{
  "num_hidden_layers": 9,
  "hidden_size": 576,
  "num_attention_heads": 9,
  "num_key_value_heads": 9,
  "head_dim": 64,
  "intermediate_size": 2304,
  "vocab_size": 28096,
  "hidden_act": "gelu",
  "norm": "layernorm",
  "norm_place": "pre",
  "norm_eps": 1e-05,
  "positions": "alibi",
  "qk_norm": false,
  "attn_scale": 0.125,
  "bias": "all",
  "tie_word_embeddings": true,
  "parallel_block": false,
  "extras": ["capped logits"],
  "init": "normal",
  "init_std_qkv": 0.0207,
  "init_std_o": 0.00489,
  "init_std_up": 0.0207,
  "init_std_down": 0.00244,
  "optimizer": "laprop",
  "learning_rate": 0.00063,
  "lr_mult_qkv": 0.5,
  "lr_mult_up": 1.32,
  "beta1": 0.9,
  "beta2": 0.99,
  "lr_head": 0.00894,
  "warmup_steps": 508,
  "schedule": "wsd",
  "decay_fraction": 0.912,
  "decay_shape": "cos",
  "final_lr_fraction": 0.05,
  "batch_tokens": 131072,
  "max_seq_len": 512,
  "doc_mask": true,
  "train_tokens": 591500000,
  "max_steps": 4513,
  "dataset": "wikipedia_en"
}
Each number is 128 + 24 x the weight over its row's rms, rounded and kept within 0 to 255. Layers, rows and columns count from 0. Numbers have three digits each. The size before them is the row's rms in percent of the matrix's.

# k: layer 2 attention key, 576x576, rms 0.0189, rows 101-127, columns 72-143
# q: layer 2 attention query, 576x576, rms 0.0196, rows 102-127, columns 72-143
# v: layer 2 attention value, 576x576, rms 0.0155, rows 64-79, columns 72-143
# o: layer 2 attention output (transposed), 576x576, rms 0.0159, rows 64-78, columns 72-143
k101 106:129140116127134110163110110121140110219122142109126131153153150076079105090116152147140099063157119141137109139139136166088119147117140105157140163087145146121124131125048117117130153138115155172100126128146115103112
q102 095:085121139110131135157159113117109157116114138122170102187137149123124132128130132048141085136152104128126145107122107144116091145145115133128132164128124136135106085143154136165114122117115123135104120130111101155115
k102 090:105136119123138137142156135074110099120112122120135054128174178107134167096134129083151144130098088121138123146101159127113154189137128166141136124137118142133080117132127155170112109147129114139119115082145163139117
q103 092:102146148066143115107126125115123133152111096120150112130146166184169167162119098108168111112168081093149154095117111187133101179117111171134128089099155114122133143113117133161114115157117078104105133133122140123126
k103 089:133150122121136089129154123107125108088148117114160111130129178095083153079116105080121136121105129107196121089114158103138111144144166102153113153100159187130105175155153186115152133146142100128156094132140124115142
q104 091:132152083132107112166104124096109160130121168098149165149121144144168062154115114121100115105117112132116094112125138158141196131113140160089102099124126129140123100116134105087127155162150102134098107156112161136142
k104 091:114143174140113143123161116135149133089145100127126120123104113128143191193156136086160132123166161132149131138092095130123147072133133080143109114155166163125129102116124130125132114139128123118117139122138124139144
q105 089:115111083113110109119123095119128135140136140066129115143120114137099100118088114128160106137133158140131096127142094151114114138107186102113079156129164084121139120146118147148130139174121112137130135127134115174097
k105 099:125174127115070097109115162101157106104119133136119122143126157119126116168131117092119135091134130137125110145117146116151118076079140116118105156090129117125117125119126140111146145137164091146112144136141122134136
q106 091:145135123135077102146135146100156145129141132121150136059141126151087116146102141076120113107154100086163127128150148135114148106123129126142133148158112134071141124129153125102094132164133141143091116146138146098062
k106 090:137101147103120142113120179163125094156118132138083163146111128116161093126128122141132072125159122129099116124114134134141133122099155104134139114098139099144126135115136086150143131120135131144133098155146122112126
q107 100:142134189141116166147094170112185130153136123156113137097137123166106080109170119131121085189177123142126121145124133097137099093165142140154105151122123134144145125110095098164129121169118143094167149112142153165163
k107 100:121130096139142127129122126151134123114115138145171118151101085102126122110148109160124133105145185140083155140130095106155101117126122138118140141144123123148109187093149115133137126092119160144133088154131077156099
q108 099:121048171135123117180155135148116133126129092157141132107129156104106126114137188102165074187101116088140135113090129092116103139128122136068111177161167111171150121154130131110170148126131142079121110118118126168086
k108 103:131179174079097122135140131095172103095110146120102119080183153156138107144131148107131155161098164148086098147087156133186128100158127132139101132119134115154136120079120128165144141119108135146138151175128159129150
q109 092:100099133120160120112157152153162160089153119117121127134155168099135139107119160152090105132102133085133166145116143113172115107136098122108113127110127119134152100104153112129115148148137153113141120142125126186162
k109 091:142135131163164091161122130135153129147139136125154117109144126132151107054122137120148121138079110160119140110123105101108162097117150134176092129123129077156110121130153117135124108139075120134149128136172148128094
q110 094:123143103151147146142111137158152135152146162171127115161146087119107123072133170127136106137174170121128110098126107073133173151088149147114129113105152129130129129143092123139120144110127120126104140115131115104136
k110 097:115159117088137080180122112105161146105120087125126118147093138095122132143135152112115173116181138162191118112117101165132132111113126102121146155110146148102151164100142132066086133101155126162150146119104133171146
q111 092:151171126087124133115157083132111115079153161097117164164122173136123151120153150102144173104070128054120144103123122108109126187089129123119127125125153109134111151104153139095145125139129111110095135156156105125168
k111 095:122139149126140138131123100123108120114163124122111107139169108114100156082089122087159136142148082142155099091128131142148135123145147093131145119128169139116080101132140140145129147141097152085130159134132116115104
q112 097:111170100119143176071120129125073139101080147100143092163113123147139135158113082111133141092138092156162128125117117131125130101118157099103143120129137143102132122148114132130076126148086091165103096151128157100123
k112 101:137147112138145156142143081130124148112119074144104129119142136148125154123144145125106100130142108132169147132138133128073161125158158121130166110130043197147163105151143161078125136121125118108124112103109102128073
q113 097:127171113135154160150121113150157119166148133091172107135167160116152143155035088140152083099108078144103157187135163097108131161104127143106124138127128121133114137125106160112106132133112121165100124109150140122132
k113 094:136152147120147107116146104143177124124138091090136136111174148107161139135095110081093102158101103133131104096071095144091115116141116122161141156154145097160128125120175115118117135155115101116115102115112132154129
q114 092:091141132117127137137165075141147142076119145123184146155154142135154147144106113088133130132129108089171139117121138112172106143147129168111097117097124118125148112093145111130127118143113111125074146149116176155140
k114 091:133132138137102121128152109112070136119131145089110112094191150141136136081127124111162138106142056087144160097100111153052119123161161150176159114092160154129119143137170098117105098123140168128122144134122142147139
q115 106:133147149127166146134124120134113132125099106109128175142100128128110158162145149127120121106110152153090169118180125111116063142134070162136170167151119086121157117134152146144122118137109120108104098131144088131122
k115 098:131129132119114093107160128096099150083089123115111106160142129113113123142131087091169118129095100113156124161111142093126121145162176091138142111134147148104156111103172156126151102138145125134135152119112152180134
q116 101:129090108130149117074162171116097183134149122137094112111103062140148161152141111116154152121099156104103135136143183143150133134102077129139159132083133128154122127122136141100164119126144144149179155126174147109153
k116 101:116149131127139136131096116124154121152162124142127151143128162146102142053144115143143136122155153120151160079147169155105108121080148108151106112166092109108125137155156162116099142146132120168139116163114117115100
q117 100:109139143106165189154131146115106156125097137165109117158085146107184119157125175133129128128110102148148157111161146150094120128148118146139170089154109158123143197108137108116115127144131137120124093128135124134148
k117 091:132119141129141118130166079138153131105139149067121124146104128125164129136134092093138157118133092134122116133110148150120126121124155127172106132127179136134089123113132133132143131139121145130162130113152137144130
q118 089:082114178099135165134156099140116137106125151138123140121143149112164129141151106110154090133169129158117194104169109131162118146140108140111108150123169113131114118088123163166136150111119174145118102099173115179106
k118 089:121163118126120116155138164100159137125166140113145123100150125127134122106138145085139140150112103143135081105088117092150171167131117105155114113137131118176138141130172101094101125139127123155167161082121164168123
q119 091:103108151131104102123126090123123124117124093149106198165154136118171152126187128139115200091161136095102133118130115112150086151123092071142129181121153119150129134143126194121108138130115173082105145144110165125106
k119 097:169104153136138157148150138131130112102098133171109138104107118133057107141087130132153134113093112163124133167130143091152139089098103089105113131096058164085144099154103155082101135154130132093141093152099103128131
q120 101:097106128138079135102119117147168150107151118119101164139105092109199115143120143104090147119108133175129097134094146146109092116120091146145088113142123162119124141156165143108120122152102101179122153143145136151143
k120 106:149113100139099150104147109085154107133123131117153108094080080115128160105125096149162136111149092151118155100163159118122163109105168140158158128157116086131154126153191154114114086103138180119123128111130113130108
q121 093:113137151112115114111150117115159104133131149087124124143101135116132090130150103128103152136116107148078116115142123131121135170120164125100136101092140121126120155110117130132142138123134113158110142138141142148141
k121 089:192130099093115137133148164143143142119173094114093102120140169141123099102194100079115124116131119120173147140063119140121127126165169133149103136123162176123101136131133179144140139161158123091107131177143122125131
q122 090:072127127097168121141143106120129122130111142101157099121134162112140137147102121121141132139118099111119163171166133121115113108154148152099126088160095123147126164120108171119099124134114153155095123145134179116126
k122 089:146122139138126176110161152116115123083141123095123125125121178132126109092139081086140148136109066124157108129095142130123123131126159118123108143158181132113134106147102194124130130138189113139114128155147105148137
q123 093:113184115130143096109069140108112117126118151091145104116122121122127115148176109117137134120127099091139141101131142158126125140122141124129126102100147104122130157146106177164114139145096142144094140155105125110170
k123 100:136112122094150119122144099126099118159101145171138092109131136080110154184112125112157100158150103130149067107115147133120108135121127091140159135093089164087159117165146107126097141146135136152095172087111116115124
q124 093:104141067116143131153072131124118167111169122131115165096104138101162082140070096124085144130166140101157133125097180134106143109107158078145171100126119125109148123109127098095110125160170103130131130184121133142158
k124 090:135118150167124104137103051147102086138144123124089115120150114156114160064087119147170144132113108113152160110146116136128168099120166121141093129128113141117165158127151141085130132153111161091111114123123127169106
q125 090:146132134124167097084157132163106160138139154087146111119130146160127118129144116148116113147125111100135144125092079165137136140122122138157150116107158150181132140160152126140123135125141106136155147122116130138135
k125 091:156147129122115104103149103116157118126123149155169134137125153114115130166120143102150159125108105138138106133097107164130154091136165137150130129108121145085135088107127145118078122148161122171071114127112109132096
q126 100:135171109108123095109115094092092149087130127111144118133119112173109091153095125132109137134100129135124113131138136114143139125103173099105128073143168154118085147146097122134184112106138130162133115143119100102194
k126 105:171185147074151158102120157140086106148092103128102124118153121124104147126138128100153112078122124125163138107101120163168161146133113157124151165109118121152170194103105097133112138191134130086117151135179089112144
q127 096:164135134169084131142117143107112135143156131117153094080117099129113121106146145133121143149142149123114142137102146155159139094150112085141111096116119072147152097119141136135128104119110100142101127118129097101164
k127 103:153136149128113153170110148105138119126121186108130152108139117177149067148109113127181138130117177162140141085151123123108129071125147091126150130118103132114188107170069109077134154105108132136068139108160116064088
v64 104:111115148102158152124129129131091108104133137166139105109123139147132076174164121101110069121109131116158128116204152156108122137130133122121142129089127151160162109121123149151180112114097110102104101141102124119131
o64 104:116136097158112123107124132142154143143130135159079144112152114102142132104163114160088127119105166164154134146103121131139140105112180137143150138149165150081119136129156131084124118108162107116138115155132128162088
v65 101:114106119095140123083145142135095118089154150157124068135162112130145155124118099126129131129105179107138143140125132078127126123134121122092163116107118156185091149127153105083127153133163112161133127116108126124142
o65 100:161086109149114111135124139124088134104108114166137153120137155126151143144110145150165080143120089122113152108136118163119158098127151154162120162150086116074149093135104151142171147142086162145066084141113099135090
v66 105:122122153097159118147141111177101125145099182147115131136115125171139099064124126115120136143109136152145149166172138115165118142120083158108141131124085153133154126108151163082166103094123062148125125166107124122112
o66 108:123135124119119136158089110143148145152100070165106123082173128102104165133184163079125153123095129134133130162155110110075140106126163121153131109180119127158117158119125113130170101110089132101132123146167123151157
v67 094:078125170147100118111153111144126120149116111140154115120135208138091171071140135148127105157123176157129074134181151074137159089133094092160165138133139120096156107119118142149121106151100122119130136113082134092148
o67 089:156135175128107127138145145134139137194127132130121140130084126128072109165136155118101134172099141112141106128105143120126152143121108132101153107158160161149119130135142104161116153125153089107165160131112187125152
v68 106:126129153096125149155135148083123147142102117123122078149113149150190131151150118083121139161143085128125116121163126108106137158145136149068121087144102171134138109092130121168132100130149153152090166146146130102146
o68 106:099092142117129119081161136144114092150123135135130123105107133111131076152131143138117149123137137170128171092094093120140145135102147109158133158147168152112125142181095110118146121104136118161072118126129138131115
v69 111:131087106099147134150151141091130141126112162109159114156147147062101157136110120124140125076084084134113111092112150099140147098101142144121122140129119113115131143133162061122152150113141123155151104152129145144136
o69 111:120123127124177146129147130123159136158094161104162120070062105149111121088123121118151131181123087115158096130149108110088106155087139117111154164146112106126158140166069092124160112144088144152123179112135120119145
v70 108:131161108108129188113144094100144116113116090124094135107127138139108142109109092137130115118105177105117096150106100116151105137110106115077145134124111124134130123123136084159144071102116136177137113160124143154136
o70 103:165110134143146126141117129095086105121140107138101137162154119099120089154137129103133162165154123134140136105126143137105147099150106136127064098153146131157181156106150126135136165109144097115116117120130152129133
v71 107:123137138133097137129118100142118124128132135106128148150164120160219123154105106168122139097132125119186135068122121175086083122093133085157079101104157146110129118163148156094101127139102179155155144114115129115140
o71 103:107144159155152149136158162119152162089105128147140119140095141151110116137140131171112105104148146120131140110107159105172094101128110134193139158086141121126102096127104134153143134123125159107090123102113115114086
v72 103:146170122107115165114154130165119109131135129150143074075122119130112159146132142122127110121120118113184114139121102182087142150094128115103090077111153142126081118151125125147122105108098120124115169130136132140122
o72 093:173129122142158122112156105125108143149136130146118143140122147150133159119131143135131055128160132146141116124080109088177096172085144072159150139120114129115150119136172083159097195135100151083132128110144143151115
v73 110:125114104138131130133145146170138122104143123134162160124123116131143166117123113118128145107117128141165125164068100121108151135106134108134105111122162131129147130128161124142107117108131146139132129125121154164162
o73 101:169166126123144104152158118124123143117086170158148146166100107145126106077137111123089128156149167146137126132070115092084084109131119141113132129103115134118092122135121133157110151149138165145134139134145111138077
v74 104:123096136110132109160166158104114162096113156101099146125121119115112099142132117129148133148090109111134111165145130094105162093111140080150117138129117121119128145161120095145107154108138120163124106085125136101121
o74 102:109161126142111143132091139145155149107159109123138123142139108156139141087147137124077124094132131116115102158090079144209116127154144096118149090102109105133133157139131147064150124117094165096159146127121142155116
v75 110:118150153095132156078115120109135113127109138122150116142145113157146140102112155138088137140134122132154096087099169118128149125179141098121138132154138084154112127131113135156146111095126136105118142158161142139144
o75 103:138093156166160134127134128126122131146110145108112131077131126128080143139131086133185124140093122131130097125158138108098126117061139163173157160127132122135145128116108110139136131124104112110128132095131147142135
v76 108:116131163115106133102120099132100119132143155121115100166183117098142130130130167133124131135137097157149158133152156134146130137157110084132137112132134132135113094120079171151115108137129124131092119151143151136107
o76 101:151123135121091133121137147107142147129104101163080148097142102120124133112129152127148123167105158089082146154174143101099076110123100164158103131110135141132115149118151163083154113118096109105131108112115106154090
v77 105:109103110096145126105104115143105105169106121142095128135161135086096091146138148113134137163087112100117118143193117156149131131124121101150123135114152104109112142079103165145102113133135125118145095122149109114132
o77 108:117128135131106117120130121123129105161157148124112097102174128132120153135158105106134140131165149128116121190144105137087129124122159144142127130178137157135114143116143131123133068119145045132160154156154164112134
v78 104:110111158169122106121147132116155101103114137110105110106145185148165142103151142156102105121119084086141115143082140115149072126129150155153130063101123144156131160147097127132127153180133115107113156140103169142115
o78 105:137076077154131087142134094140134081118120146160159123153094127120130108129111160133118112137128186149107105146110124112117127128096130122138143133123117100137130124154095153111098161100139146159121121127125096109118
v79 104:114119134097127150114147123111135144149129135152120141119120156151129125130117090146074125134105150134123143175139146157105133118103133124174127141130141126109139155175087126097088125107142139121105115147101131126126